python train.py --n_layer=16 --d_model=384 --n_head=3 --n_kv_head=1 --head_dim=128 --d_mlp=1024 --vocab_size=8192 --activation="swiglu" --norm="rmsnorm" --norm_place="pre" --norm_eps=1e-05 --positions="rope" --rope_base=3010.0 --rope_fraction=1.0 --qk_norm=false --attn_scale=0.0884 --bias="none" --tie_embeddings=true --parallel_block=false --init="orth" --init_std_qkv=0.0337 --init_std_o=0.0419 --init_std_up=0.0483 --init_std_down=0.0483 --optimizer="soap_variant" --lr=0.0162 --weight_decay=0.0 --lr_head=0.0107 --grad_clip=0.5 --warmup_steps=200 --schedule="wsd" --decay_fraction=1.0 --decay_shape="linear" --final_lr_fraction=0.02 --batch_tokens=262144 --seq_len=512 --doc_mask=false --z_loss=0.0001 --train_tokens=763500000 --steps=2913 --dataset="wikipedia_en"
Each number is 500 + 50 x the weight over its row's rms, rounded and kept within 0 to 999. Layers, rows and columns count from 0. Numbers have three digits each. The size before them is the row's rms in percent of the matrix's.

# o: layer 4 attention output (transposed), 384x384, rms 0.0419, rows 51-76,179-204,306-332, columns 128-255
# v: layer 4 attention value, 128x384, rms 0.0338, rows 51-76, columns 128-255
o306 103:451422475576446393421535466405453434419602509544544467451610467493574518499563547536549631576426531526432457504470587439471444475662458607533526503416553512530462525541484582434531443472486442558440488505492505475494516455457520433510459424546508507473452563590451399505422501524388405513568561458523547512578487596437449501498493471484485524521494504511512480434462496487532527441486
v51 100:405541561463518474511411496519493490447513468525602490446535575438419416548485548457468498509425424438430490482422528425444515610519496526490477524578546418437513486542518651530405446550579599563537514499500617473476476519602474506533534553488520441453485551495496471526480476574549452423560468478468598448524430525532618563679546418458492536463522544450589593439439400494609543421481
o51 108:582427458508519573534497549483520459521464551512466494510520476466539488497452478469545527534565591535476492510583435503489575513454483533512531453470454598520420501507420415604488605534494411486515504518472407554389513492457364531523519455435601549522556426544512628474480557560569509514391465486453437558521500470484393509474548570507600523505530441555465408499543606547424497529515
o179 089:529483488506488478430563516558386533493500468481545550437455542465506481522586506552510457395459474513570511513483534467471482471540518367601435528573458478412553603573518522420527422533596650486441546513591432473470479499532469555516434522512435367503467534563527461500438462403438487460576539569492460493442524536433534503601518571466459572602425478439551545483435490467527487403464
o307 102:506520443466517513476529491422489501491555496472483521529461502540523554519586449550464459451500490515537467461483486531529438495525521509414527506496531434526506532479569486434542434467393487426534468484477495540555501525478552501467360545523508549477435529406449421512520358518472483514456532482542523563495446492549466499472471451453401493465502552506501413486520399495447520557514
v52 095:522603473526468488484496502473548371507488535462487504588461502529542478537518507519543433458446514556477490569495513514596629556439494486472490475559522342540443456522506469523551468555518397477459435536514437500484452545498550397423449561588538492475459517447530409450497378477535515566580472554520558543518550577498547538533488489539470530557548516536411502585436438473541532527521
o52 101:598478426539452485472535548451502643548486537493471521444505513423370469441588530479399548547480557483448445476535424443439518601515481527441409547427534595417506534487467523433455501476502474499503466418462596527548489475533457517513506432522502473486569548535459533544500562594496460431516468503509508456477526515522485494488477504471506505472541535562499425448461521573533483508418
o180 099:431462518585449489514486490501509509497550421533505484594581469518520510534449540539524564509519411467533518498471554557509446434489574462506435537590434551556473501449567501444572564438556580452395456529469534541549468487531438457561568489470526488479445407518541545467471463413549499518553530565511488467502552487606487475404546563543448551542488569485437593519542544515465377496432
o308 094:497482494442607466504455460609481476420483513507471471425468397532564437505458495352487504507512546513512527516572559405422495446512480520561514454420456516498497437541471573540495505473512568542593510545525486491381521538518527570541540541462495551474536551555510524573542554474463534564452525459468500616490528509466592573496478575530484460464422463439552460441518486420460519546662
v53 105:562457515564532517523459561509566503548413533590474477569502477479497400459500632441479485510422516454580489516444463514597498553550469540552507551542482529539504494442453510514537500431559515479419544495586482463431559463510571506453486469475435468491515486516517493464448496487598543523541474511493503484446399495527521537567507511522519475589567492491587416469502457555475494494562
o53 112:420540491437450571476505510505581438515583491522523438446489552503391515516511428549494498482540450488535474392469527385464365452471432495558491478481481545445483564454542465457467523540515583482552431535415514490576471534409449501518557449516449560524405598518497545566581557618438567524555515480524493603525615509522474455522487442471475502497427502472547504524560594518476493549477
o181 101:498465574556453472567567493453434580509383451504476526495474502480538541478538553480426460464554496504420478544552475498523607569421533589446539521572469474498485449480479528472462471395457478519458502517487584480479512447626509375492561530465537437442497450539478443581469430420573442493510525512469459519438467506510459445512552584538495439542494551507494423511460361489437443479469
o309 104:547521487536535505516506530534463482402485469509526485561459456491499497603532454560492611531441548500506530547434425580507531475554574365450542487483467518504456480565440504497529477596513481466448553508461529587511497500495484492448469568601562540563491538430487457427462543368513477499499576392392512391477405513459515564460435521514473515458440505487497554528445473562507491500489
v54 099:440565512524456477602536516535521405508488545439545450544562483490554511502429578495502574464476524457487471438488490503511492566514502423514447453426498547518525486456522527419484572511422407391366559545529497470530472523516459545588472420428546518429432527526459524533545483515488501651509432486492493534494515432547530526549521452471429533470477506442373430526533529551470462418475
o54 100:572401494520517560463532490475469505431460427574498469418439551564520505480426501516512468508518464498443561575588517460370443510587541526510552480531528554467485415574516413465619525570506553467530424506560442542528390533606423498460508544539521460507500546450429507542386597526456507453459553509497425439574494532480494481532520595539531457516472524476547538521484570468548405475565
o182 094:460491517504519437497458564470555458471523536460563451529488459519510546572568456482485468406566521466496492460384445497607488612491536473561471562485482409518437501484460508498419509466503474456534559483553512492450511415446517465520468534465536522490580430552571465527547495523565488532461535467474527595489499492504508477569559460454387529492514518535422492401498463467478608505407
o310 101:470448556378544568467444513487503503516533497482505558533526483507454495526531457439509553560471511600506409466442501544635473415507470399460592470529435541467568491472505470534426444451502575538551526488430508551483591445484573544452554438488418504596445433468509504398536444545519483458564459525463534510392438436466487552520458491510505563532518598502445547536589492491608523546421
v55 109:520511460532473555449410462581558528468525390496440449459443433492505475553509507526423596518466482590490482464477472475460463637508519467481457477530414431410497476450481442528532482596543519477494429504450471521451491475539497448602481499469481477490446492554485369597457476458467434584494468447544508494464498560454526476494415457474462523471450505561531526476408594435478506567453
o55 112:513530501434661476446543518523446500502406608485543517520535477448575511453334481503548484444544516457456441545481559502559549378470602494496578539406607491518507493485560556458582508457463421504476553493556513518563400529522478558419495533448511534523430489437568633505523505529506532385440536388434420474523422478528481470573555618558500465561477522445465455566520521510528487431531
o183 097:454504505512431484495474471466548469442544443569555407439500572418468476501717468510482430471472538570540515524515422473491540512550466469530474453487466568484499547579536538490461534519433494489580497553459502483468564390421471447463536491481465451520491469471438430518505556412480553568573566508528536540530602490441574449576427414462441481446482435521566509394587466582504535538496
o311 101:503453590544415529577430491421526509538479501526467529552447589580494570562551524524506434574562410451471545486486493560569447498473429561467476508559470403540451510463384526493457443487584571468522535440491562545472543544512536495633575475541584488470496549512519503499507494509481458481532442559516541472540550502613529599448506478515549550502554521489497519530500372522490527543475
v56 101:467529480511463484526500436579505511569513514443478490479447489545469424457432534453509479529491543521494459586454506484513413459515410447473489474507640473536599480523471467528530465524545564471443495448431487413399484456433581546437508453469513527444570533386553542597488513535460524517547526414480454539489411582498444561481517488619574454516521447521440439460516601530488559432582
o56 099:468379487503506497467406476457506407432417468511529514463522556545503534519446451533565441478491397545485416506439473534527522545523533578517508422563545453452520580575532475450508507509497444525480459457640570563537519513451479407474439434572486461461423603480519503452445505496517515491464437554500481471483496482494588404544507462475436481454467510505533536524527443437534428502467
o184 092:490517485409443380474536507498456556553511486525441538419612498466517388485466566489409520579422467423528509452506600523523506510514535389528471543499525558553500448538540444526454491393611575509537500467393534427438498523540515578485551519434546464592456556467505589597526556480458536451497479498497487488522520449481416517573559595446496484507429462471477514506561518538434496493392
o312 108:545468492548475616527515546553487400442567472516443496565520492483569560445497412560568571551556510472501616408517399563474606517454552528510467519470438549484441492429498505593465537553442481502490500611487426491441425457520465500550545514461458510546505417526465440482456401491550515549495537514491584608510505533477436536418402526397489534464591476532507496518395517528433477517526
v57 109:486502474589485465550544506494482524504429421545508395521660442477517467441559542550579473478512504431505550570420524488562518543419421498528471462523533519528426551569501571512463478534463531592433509476494464438537472578425552542496457511482479505507606423446552541493407539515488454429467498509483541480453494517488467455477416485572523566449544440487444641505577480537546482473550
o57 103:505501443476616491500526562479493596427602463543541481479332508570541529570461473466363578408481454519485560500468459496549424560557572524398466569427504592502508460425471441526573541471570445414533508515523485515577463549590494451476487583612511459579396601508561438504551384547539520419563561512408533455520541467534531558489514427544546455575556507534549421454452466503544519399493
o185 098:507444590470515427484474452512468458591447557455403499517548470520471444432542486551458477582515514509554518498494508503468485531420448470589519454544475464525486543449454514474485550495495491550483438468515465561521536541510577506518527523436570567480516445493446523471458542474526466540406482489581594556526593517526497494397518457554567505466492497366489600506456432464476544492527
o313 108:504519394502463561522427526527507481485491533556579573537496525480513531510522519518644454553439544483448427436511488470478551485553535470409513476474499491406491565570493403432432508545429514477518515478546536409376519385513431475461486493479429397475553449475516506497477564547448516421523474388514482485521397446473482497546526567428430533464422476608534430572460593514418472579514
v58 094:508569511413525530508546518497515507417460540499550485451523525547606543491509471476581498488557515490494475464539517578537488475491580495498455468527651477460522516455518498593473568424565444441534407490516542392496522601521579519502508559365557466504574466507536557481492505438490406578530492486475434472482445509490493564431452435470481496458486483584506474384496542468513591539417
o58 102:443469508491592550512560555574503436578414506501586526493492465465498472561437592472531533510519516519440569526543595418542589487414506519414449543543526530575462457571517470458484467511553590529402539506518504620537495413440464433420520460508520534536501520479446515548518539536485594489420541546505578547509547523586545471577545490495495543496504566480440511561427484470497390479497
o186 094:478468461462430505539516464412462505464574498540490528481545567525515477498536453533569475444398521522515435530432456631506356532515471450545561446528494476494528519486452501404465468479488418566522505482484487392520590646505539502617482607541486540503510507529470389524470588591475520508528461462503463468477461491469413569490518454471546542516524496544526507388521481440576590541445
o314 101:508519520550412426411481456468495488563584470508423455509419501541451614411519496507431487479603464471504520469521611429503487434544464549489550497453478521522483474521467524560603551474460554520569516590405448552433406496522494532498530426544500464439454489541508511473512465530524428490482618489563470550549487471490461488438476551518459397560496511446504478583387546598385560477587
v59 099:471532458588511534511530442496479444558521441462569549549492534485522540493520488434532495545488505474469517573357461494506586418478499513521577478541522449504489463606498489509494421501494391447520461540564569505505575607526497526568564532468501538479425409453455582526567576432616510534462365417482543563447516431504519439571505424490473450501472516567411566592544550475476464398478
o59 103:589566485382495474486469440500522572452505468565482582485487417462502438606473550526427503445560501515636439462489491505524451543553504495478527468453515532452451493518543461445443488557550573538483454400462389534514465394386447534505405466554549484588509496504506457511478461467448442439467664579591508431552512490506474577460506508515493469515499502447510418455507550514517540545554
o187 096:468409605575564537481493547534442415529548461467556457557531521514567526516546550526497460546499496519461624542465568511455632523391478489576484511512568471527508530538610484581483584564548530441490472629466485469594492449535440540530493540503511408457553497522521551605479456564488473437579493456434454531507382617461506449505461503438463466518498528504507553498469512498443519397524
o315 102:449451549543442435523509478461519527481478495518464488475482478508459528456485448463513490448476473383386551450516476515551471466498515486509503487530417550457519460450500608520601423420491578496528531480533469565439479533551519423480499542420457530534562484488438476421449522474445491499517497419491442581508503463436481455460655510563571519508441532529413535515510503573558500621514
v60 101:430566519524466507562466538522530472499569616523469520433535567492492484523454473476480493570533531557452464486503506606448481525565435465492482521520444484506542531593504467591586562488479584594535428530589507558522573404472477504526524505448555589454525550464503398546450521487407493441536402394579547568589434547441487599507470548508566497559524487428360553428456367583582488483423
o60 105:582521504534459476512546443440538540601498473485422458422536454460511503480550483386520517471445506529570507473528477445501558436539531509494482521506402466549455479444564550442477481511458505543523539571470548468419413530459528518542500458432520473512457549443570518419551526555469474457469496474453530515514506495564535515473508592534478510409575549533619519605485651558463503452533
o188 095:483503531439499515459565436543425454449589552532605533439421477472423523519462482570572483503479503564447548536421507531480523527444472397450540489551409523486501524510535504530524476447530532473522536602449441443575527456511461528533519565536463507577498471397495449514448510425608466460447411479415521566424528488533465541514452475514471521489487486544459399468399487509517560572424
o316 103:430440426578605516553481545497540439486421486418524471553530496457558479528504508546474565542488469432510506472487537519504492549506558531429470464461623444539525533491415446505448510509482418587440478371480535480476537559516476435431510459524520532457534475599521544476462429473482446477490582624546472428443482508481402482492542471471522496514547508456515484469543500408455469505540
v61 106:513546504502503482474501484521517456469557495524428485465530489444562495483447476517581480428542518502501639438452434442597457486498481474591483540501480568496536514462461525449536577479585447440555498487456509441450574440500595560398534480609485583491523616500524592498560541499463534429446544467417517519425502464485498556463554433481537559567528507578440548500588568593587523571619
o61 108:394518435507575546499368556509455440481543459539505515429567485541504532507535449472494607541544493591434513477574488487453596545471545546449485454460530482527466511516530484461510446487508440450414537473587587513560504585491515445607546464506510439516530445574514472503492545556575430539481433525495555562515529614448480443461491492469454547404518516565512485494459460530524445504537
o189 099:607508616589419429513595509540509456549507381438471447573417537488505424546466519536517452475489521497482495421405509524506439461463530505453501477498536431461477499509478459666468508452531531582505491441408532412503473465544517601443511558507479581513462471449512472481527437541492563517562451551420484550469558419451490472470509485486493409460515536409439537514473559471496553486588
o317 101:483416507474413524512499537477496526532414551485508519466478448506473551534494511519472389512404487449441418563507530532515456531521513526523527585533495557468522498496441390495558470497487541489572485539408438537421436417475402483538414470476520431515534498468514504544418486431475515442483507521628435471494445426572456492567491546478479489578432518517541444500630525449443495476409
v62 098:401451477597395523410500570497449550523557466480446471565589579426590450556504546549488469448449555602527408442459507424535424546488432550518528433565464538525585443426399488399478567461517457445554538510598523537455527458506465512560509420578530542553453469496430524496445478449515504515435638418537462496448512486514505516439472519543464493467455523441598410504466519445444491504486
o62 105:484510496406551504516527448552527424514454539448456515421493471528498568500501484489557502414444522462497450456431481505539513462518517478492400485477503529461436547575452573595555539619556428595457534506499543494506536538518491501390485462501500494546486500509551542451443520462545485515525396405493621461639394538416520472534465456431410451447524592554454520474589395519500454451430
o190 098:495593414473541482464429479486501473565585387545508544584423591507506413470481396481467535508593455501584522444517482552553474611489505480499612523517500453504419454446485420476471477484505442486550533482482499506442485581385477481482573534466535466434550428458484461510460487499582450494496560518476478538478528460530539447465473542588578610588488494517537568451474585511421431522533
o318 100:453418550589475531507559560435611529430433483562614465444499491562544570529534543534467478547528455534465505579525508510473483471520480563495521541467499500474546468538527457515502364394560621512527434470502504472584528374586526483534425574537425487461544495477442495531646539549438535527480467495644516473485541490553429552462571561509437414516492424437480425568420546510584540445503
v63 098:472518492497568553492482521488481539499451577470525507562526541433542351472579598474448504486520508482548520437594497430575494459456568476602556461439556652491457517535469505549535453470557465519637530492535509556432449453468393494522484460443475437492437520502552458491500555434573525554460402465462495569585578464464508446508464542425463471543451498497459527466471485546490517408453
o63 101:513469482501490491518470450525475432501569463521503506431425507557575512496537529475563437516512501544500436543535443517554529516501444467489506503495413475527500451464458504535489434521505560494428522467536463522483520538564544501424454491455532507474470514559410526425399411509486505474436622443458464425437488487504545501510526513522475507463513403459586476523515547580442441501474
o191 098:451541502525459504506478545536522532397415524529593394520521479504490528486405501542478452539519456421426530474475556503493540523524431471408495420503493470467402511493486389498515584442547490553570519435467541532678498530511438520474614435466475512472494529512480476577531497461493440654542452537545510499542487514495511504538532384443490472601551534513448494420511490446569487436531
o319 094:465481460442474500540524423501455563527495501485450508575512587444475494479489431459523537430505554511461525487478507470468487491521557560554489536535526446507496439538546469463470527596455555444502439540500502428459588490449574479514495577560528562467536491446513461499501601544490549382548454504533487493468550558516521468450525559587585540447433537567518495553532437472512542587504
v64 105:498526531628478509527457467472493459570501504430566534534459480406463523490544509506489449465419569476491431527523506557445450502460499505450530448524488462482456541590512512428487500559529490443530541413520535413548541490494538434451552477497421471515573538479490495476520475493438434485600506403519493473442510435554518460498524422485502510536547455506380457509489444431444532530586
o64 103:457513446450516481544527532475470520421481478568457486514536453477439471460480544548488519415570463489489518477384494426537493470551479450419501495537537523491539436471489543517451411496471463494459431623431463479513425532437473577580474484476508519512394457513481534565503459431551424485434431474439466572574595496497483549487500458499499490533554554441522579477535549464460445461454
o192 100:550460424483455465456495386509497521486466463423555467507512537501512484535439500498554454515417558570470509552605507501448457468593551566504521461536500500429490453522556480526544469526462620489451503452461479450519475476509580493450509450469594469504493506503477458484424485571475530486495551545405473482464434625550460502440463486524481549521412483539363509562432524462635511586504
o320 109:492456562481498558382507630494423512508522473586408511534472481548506497504598442437475515475529472460596547492494449452531475514419476530573470624448498470617525608487539445451527602486535568494464550388589478580585498553553456488523549570608510509513496581431525503455592508481498562533483556529596580488510520414464526499537473578431506469452562533415572430469590478603447523459557
v65 095:518559492556513466474555356450585501570533522464482578513484417521473408533522483420556501563519500534539413476532419475493515497495484494473407567479475620528422509593462495428577409561463441626536486512515575450478557466539488497587550492472453490491521524515537443504515525546505525526513499484460492544488510460530539498439486505452514436637524475504522555465536420516456563461525
o65 110:508554474496571421528369558462479501441456407545535438506393501545512562418504451534456469435523485384482517549455469525484493476534490476486470453577444441537564515409541526587392576505517503510380544557451447567464502477482569466558509577617479585556473546503502506508550529461578404508388480535544449456553464408483444465513514497390477537432500537575507466533464506572472545512482
o193 092:491452594584514435471502425517507574524523567483501551493489475451428465519551519402501537556534502500536456348469549475471519497598550460376477475524577504475569561477526389403550501470554530467483459469550507416476577481481467489415521515438521559427469504380403544517452469572538533430519520527506484543522495541535573454456475463615572439480497564483459505407477540560491425547442
o321 100:486477456413448451500526552534464474499545496497488461556591508579489444516461515469492500486485540538405600558490477518457548514479465413532655529447528450458387553561435553492552535495453469529536473416513400480552553525509466503533471374487537432507580518500555537468452474496396574561529516528503557465502565498456539572527588479480523580537522508472502442504567418415596571494465
v66 101:565507498447548509453520519481424510573487499418427387594452508509672499464593459502596485529545603515602471489576556491463569571472427463510528483490540430558519537470557450588468486425468459524525477502612514552487446534573468526486500498632484543536424442496539459518494403462535539492559601465454445471483457474535594468543482450427503489539562538533512545599548549469533482503466
o66 103:429487550568446491489426465511506560485467410624524527456489483436503459579472556527550582496476443499517487491461520437521423457479572572459414526494442487477601445463548574475493489407529504498500539427466492556477522502467519448581542533449427481474497462504518468609557596488503420517407501517493529530491540507525454444396595544516431530451498454430508505556528509439554598509389
o194 096:433483451477479508527517497556590362567445523378456469576468484557442584497592476489502520500475471516466402613524502581504525535562517517495507490514488549529558595521460466503549416586550444534558515555531527346479583599521555605513544474489543467523590484462553477393413444435530468473477478549583540451486399475545602513496438457509561472553516451469523534521525529567428481444541
o322 102:559537542523539490499548552478416547453544592532465569495435500496423516466489481448482465508489517551444558473466449505471506436542500472563515490576518505470497508564375523518493515618441526464445451491475435502559595391431465448386499538477583484481514500486447571440505532562523533494613487544467454578563557539494429442594475530568535507390480597593559527432497487510481535553538
v67 104:599484535581340448571521462486476485525405496435515511510479555470487498415553440419448565443428540561511555411528410550457603514488479460466500452499540469499549442484512520411488447450464408427591548492560513528485526518605527468512440463468506515514502498479513533488555577510540499533511521497472462490514415467609440480459449480534452387516613510471520468468498466492421508493426
o67 106:554570482458568555502551565503496526477557564436538437409545470531477551468624544612462464569521461487619430490506504459491495598459515587518523535505474637620578498543520510525492530530537565489489448462531540482470413460461496414556473471562538568467466530541496521506443474467541535526566422452500529458477479469569559506405521461438478620434505465404509501571535508422463517494512
o195 096:508459513503500472487551466492452523519512557528534454588486536538505514529503481482603520537595479575473510595534525495500434532417542480482576591543436400423527418445436522489630497512469453518513528497490386580546603573502447548457449498516562414441547537505424499435509425486458453524454553504535400530501482496439409505559409397589504480495407550522435446508505434467486512472448
o323 104:427485494453542507439436437514472520506506434526490595506528556521486405534415439521491466426528481507412515511388526499454467376583492452465434516512482485391425613461512513479502491469517473490416545549530575541474547482587496507574509508455417527540481521512556479494508469473559469425402511584486526425531527529537621549597491572545471481538438589614535490477401482517528492532525
v68 097:532429572469491549493556563492520535457515480441572451482510548486521507529431551496470520544468475496565595585565556511457606458544472455538472426484414543473459470532449488424506453482429563496630500476498458498560478510504451532498536540471524504486493467517521505506499446545531403488453485470481526522567560542541525496448481490510487439392519504528463562541474580562534438500496
o68 101:509466469476539496512488503460503542526539496605526522541436520381463455484503426496488557422527491528557459473524491530525431508457533489513558601568400450477476440392488499410510505498596443492502482540512598406492507531461446409537458413501485453563496426476501496484512527428444512522517543484540438523436458423530423503490467437455614498511540602480433454542455429492472522503523
o196 099:544548520582493479517542553603623471434514509524538501464489564651540586486451523472469442546518519456435569495477501485529486479520452514451504417493549548503497440498420428569492520497492511562490515518487450579516506501502487562458499470543491415504534566523370582547541533520515452501510504529451562446483504566464631529530501505552426458608454476483619544478467518516592512517439
o324 093:428482490496449456447465521495445481474453426444443502483547483447442522453529515522542579499422463488468453510519574509520517424457486552496462514442559401538503565605544537517539508506423494477407490478562495528375457559492563580495465557530471551512467547449639426439506546562480624501545447542476526540552533442493439468527528538432421578629445507559542486523546455454510530459506
v69 098:421516473459424589465491439527599524434533492450507469474450444506534492593518599469496484474574435476529446571445532502450453502446486529550466541500474459469497497485542586385599550481458571437435550520491516533560490462527509516505443648508446561516433546537453521589494550491439492437483617461527475583450576561482479576458557499489483554392497473512472490527491528419550413543509
o69 100:559413505502522488474429530408483419523470406477564470545565598437440514519517499447469443427451559557535514541529492548510470451474532459514536446506543569508522549540377512518436500512520394502481534472456508469501448535455523501560522416586435519566560465570403513404455526522410418498496454493508553450487532481487615423521458595514579549463469495436511475560534500441438481520543
o197 094:532547480569476431466501528660562505531544574586384511522474450515529433581461511516504475503520468504542504371492425536482495453427451497504473506438440515506480455523494495533510484512638553565481509519500504521465543552486461445380459556485586442419526494466513462519557554542460554430456475488465452530516472437451492587541556460380462505499474457585460585424504558554570565523473
o325 101:493475471491560520565537505372435542461426559455543478518484511531578560447517423522569542512357463378419520558438484447505550558582555484459552487551546427467460528432527475558512530461505525477505423525512451507467500473484544505515546431469583512427509505538538513490464432445572536577594560502502560516477378582478496442499539410532573439618455493449566491513439498562493574526413
v70 099:492481474541507475465487548550427493462423511498496424396425419429484448498467459477526440440530499497533524509464520564475561526514519501367497418520590523456447503525513490509396504477598473544527538496520594538465505416550476455574545516520486439437579636464477543508496496459544551493502486423478495475547456456622535477472603542406464504593549476528480455498467468491396528451455
o70 097:536475555538510543562588497526522455490546471493523534552459563486505574496455462394521426484571566502490552393520455526495531474525443444600514559486403500507471538508519360436502444551552520465478502547514410525531473522552447556499414483459423537623472464512411403554500549532539500505483496521531618576509491523524507442472551514495508488464564475582548469518427534544463531474527
o198 101:458451508455504466460539425524518454556465541559526483466512521517428432540551588492630558493520427495435516597451472428560454477476492501448563475507628534491537452537545592521520575516480472529513517483434460453441429504490601538478538500511366390480452462426625505539516545554422457493458561510528432457476414551506483505521617539494521462565432541433459449551458457465604365409479
o326 101:556493466450488444488449499475478529539517479412384572522529506545501563449465501548366435484456539423483502540550487530487475453534505627477466454520556458528531494579547498509596523504432525486461513484510514514444543519520435451548632552520584532483505477520470558482503418444509528478551529562454484530483554482441494522545393408511453513460477443503469533443577528501509572603556
v71 101:464501501520529536509435506388464470465439493525469617533460411508484481445520508488549510582448567489445545493575455505540446528488436484503412533520465529458549486465533456530474567470474471383532615527563512526495527555507558566465522481543544566416519471364500554479432512388470462462521452506537537436499486400510649565515618542544549472535500520457409565504433547468488506539509
o71 100:535515485512478497482537491590441518487520532572441527394653487511556478509486493548364460443548497433551492517486619446513568499453504480461510432447538502590554517522431420444426497558461551518446411486455533525453476539528472396519507545557432474497558518459490440426500530491556437497495585506494553492494543602424466482474439550526475472518549613506526487482507402532468555492546
o199 102:480513599459528477517512519394556515554563500430494535628461475484511492432463497457514467533424571445420524529500388597494475474506427552456544587414479487478502456516542582611534486500513493384533559578474433434495416416507502515535550565397441493517432421457505511596542483454495537571531515564494421494539430510555478538530509477460521575506485423535504476647457497523548523553513
o327 098:496480443491465445505426510559547463573512470510506427483478517460408502513534389536632560500508505569545517473547521519522502515499622460553588474571505486533378417485487534517512526516521492538557495492565499479541599454422507465457527470496530560503502500567461572575540452584414495508574435455469590488511552453556522443412490496520471453520465445476504526499439563396476462525413
v72 093:600434565592498453408512550424607577460494556441583606564549437486475503521505500437474403514534491415482574475453477441477562516468512506473506571501556561392468498480545438594446480491417508443531546456518488531510470439564531483545594485508525488460459522544463574498491532511546510428442485629487501536551471519472586475510517536465489489454446565461504509572499539489448616504513
o72 105:460507504461475550524525522533444370521532405516400508495519491488430551497502479516571620465552541464429506500540509512428433524568506375420491440487522483586494470532421611563542520437536530477495498518534550511481482565465443487496436554525435454541512410526538540462499471443485460595457485382548421538503511495526493567567406510514419474498595457541459498481557524527426412505527
o200 095:431472478416475535434536492431532613537501521523484465537531600500538482446493479559561469493596481420411451441474453497524531416444518593497497597529524465509464613479497564364535537470532455569450511485427508485518570447531469512506628485526540539498456610461421438538455527625475469509542538539503552468485452478530473418642541474527497515492487422372601506499487613422558543520515
o328 104:476473493589589515511432422531564495425501529497573527473539501622574520502493533470401440483453521530622493475474533513552542511579473518584490428485484470452569463522519350549550454663464530482527478524594525469504585532516537433467414479448440516551527452476554541506507497450455581471522486451503521497515493454458425483329527515415607483590444569538426550445503438472602451436488
v73 096:502493553597463572598464452393430507467528384421512507531575503444466540544460483532544463526575580536577551492541511466467550538507471390471526497474477528507427491433490527494571478498593511451453530531554535503565489450394585494386504516537511511438620458575505539470490467597420452514492463586552630450528389482529512487440549481462470580515497457511434533485549523505524457489532
o73 101:528475483508553451512484509500508517502625587458550527540489460482549461489508546471523522492375544526417488581457381613506411488432580436490544481581529424480522550507455509420485543475462439569545440472431498559360494409562492452552414478504377480582440478451481560540497453525572501463460520470480399505471512491559463468514506496534538490487491538486522481391527542466485514463407
o201 096:468507545418525571496480517472495476519395484502499427496498537516472490485523306562417411506529452551512552446473540340580506470529424508415517467479421574578534428516544536561468500560484490433548535423566534506484465495485527557483481589450536486572513476470507448568487501417510521490458448581431569566462568452497454527472508498490435471426446543480468502565620497451578497506514
o329 096:494501464580436450398560419596545486440510477563416527472461447513530575513441571523508515560518489390496468541598532488479487499550469546534386521443508445535453505455495445582504507458540594562454474547573452443483537529474430528464620499460499498443491547481510506484503495406584481517444569516467467571547562521443497422576472619494477417556544529459487524590350432593460469520610
v74 097:525510474484496481437548448590516546568456411499526456451519440503528484515453488459581493487459533499390531405523555531619504535495581506482531488489510517442435494566455496556540461467510508590577476550533470490514465363511452431391442500497524564436490513530516539496513492526505502481516515458616475594390513506532569496459494557443490505427448462540524469474519450505567547459412
o74 100:537542546506426539560454559543455432501525460536528506567436651558479433455593548443461449516578537487535483554505539553419448469546474494445629552499488525518474512496462465486515508519477523447508552504479533570504518499564494437522516472492577469413505501493415456450390454524475459487529501576538548437465544506555458414463507377635492474539465534513483577463445496395508506487455
o202 090:515459471478473436492459436482514573516498466443467500463578419456436501552518402524591551550568511450505465491433496512472586570532569452526417514518491400539607430490533510552568435472458451452461502418529518396510488495541569554498432560512457466504516559489585493486531514439498546548482473521455437480577484503468583617440439458474493550400566474602546433462380548472583452566552
o330 109:459483511463543458552471480474461577456450553545467489477524526467499522469479559480426552520430422501497444470478419489512477436540441560550474441574554533482471563428555537484496495483434474517541438504465549474563552609511496471476583467537413459553461496496589539538517548507525485532430476468446528562531438531421515483523531508492533541492519486441518543546576485583482509486495
v75 104:549485618580526502565517525565568571393463435518531452462498478508535548418519568459495511494478441536508436546552469454544440566517523457434560553517531539533502562515524473474588538562497456483466482484464573554420458491525527512505543477555454464439466482516444524489512550478586565529462454532519489585515494444495529489483491579463554439531465538489532503531474424487389560488480
o75 106:495511422482397537436512489432469489522533518507533511580474485476462508551523453480524454433529510473503503577458584516535545386487550464537448512532563492506589431499512537503552426550575554517585562530492429538522499402435523452452476449438501529486477344449591475462462567564522414499512586475473544477471397520482380566558502590452435548528481491522429514460474525522581465509578
o203 099:541504537441549478410466438527522534628417435530431551443511483552581491474532568487416444522544568488443471468520523596528590589459486448482514536424478488466418523416434460441501557410482504458559519523536611432498443560507424516426489605519483489476454525512459507418486486498497486455570538498477445517532606485488495435523474554577534490514470482480417514501439520501489530523488
o331 100:504426471443463477540481533493534482418512505530567450494542562428448480555477462438504491459472382540429587433426499490454500514481432584443450463518501535543516482495550480474458495527494494562417482529505477532515559596519537469544603529433482523567555622475525491517492407462467575506462505514498462401552547497471574467441447319464510524510549584512540441538509497469506449484478
v76 110:544531451423567430424459591532459490531496576498350476391480413424563442492477420514492457526538514452554470450441536535490522508555446491435578443611447485518459484489535584550472537481555518544444495494580468449479568484512522550527493491501450510380523564464450455505390484525567439468511530447462430513543480457462502468486534428455527441454594386465448549450466476504446438508571
o76 100:467529568419430488530493419508485540448448483465474518589458508446536505459488487398502608471457542426475493532465453445492503479611474425518464590434544485496436548461480424443539596524503429464533574414494512575487443547533425571534484382525540450565537483431532438495542478433508578509488457465604464523518525553548526494542432539524445539488611553500512424482566517533475498461495
o204 101:486540459477540496551511552465442505552597510485504542510549440462365605550491483543483445512550412516526504510411519475510424495504494571379541393503433454550449557574501529583433443456422584456528542552438475477537447450648490451499599504518421570506524490439498519473551536547461435499530605514436521535553547513525340416518572559528448493558461474500466563517443514613455568497531
o332 103:509421471556477550480544413543564510420444425552514438512483551616569463555462513684525482469482492526502581478513500478499553431495515465496453531533602567465614451504500503397476456524552506605399388567462459466509506443478475494575400566513492495543417527568648479447426519456505527497556425521455509468504460467478562558496481429502565564536477501457573540491503480424491482574439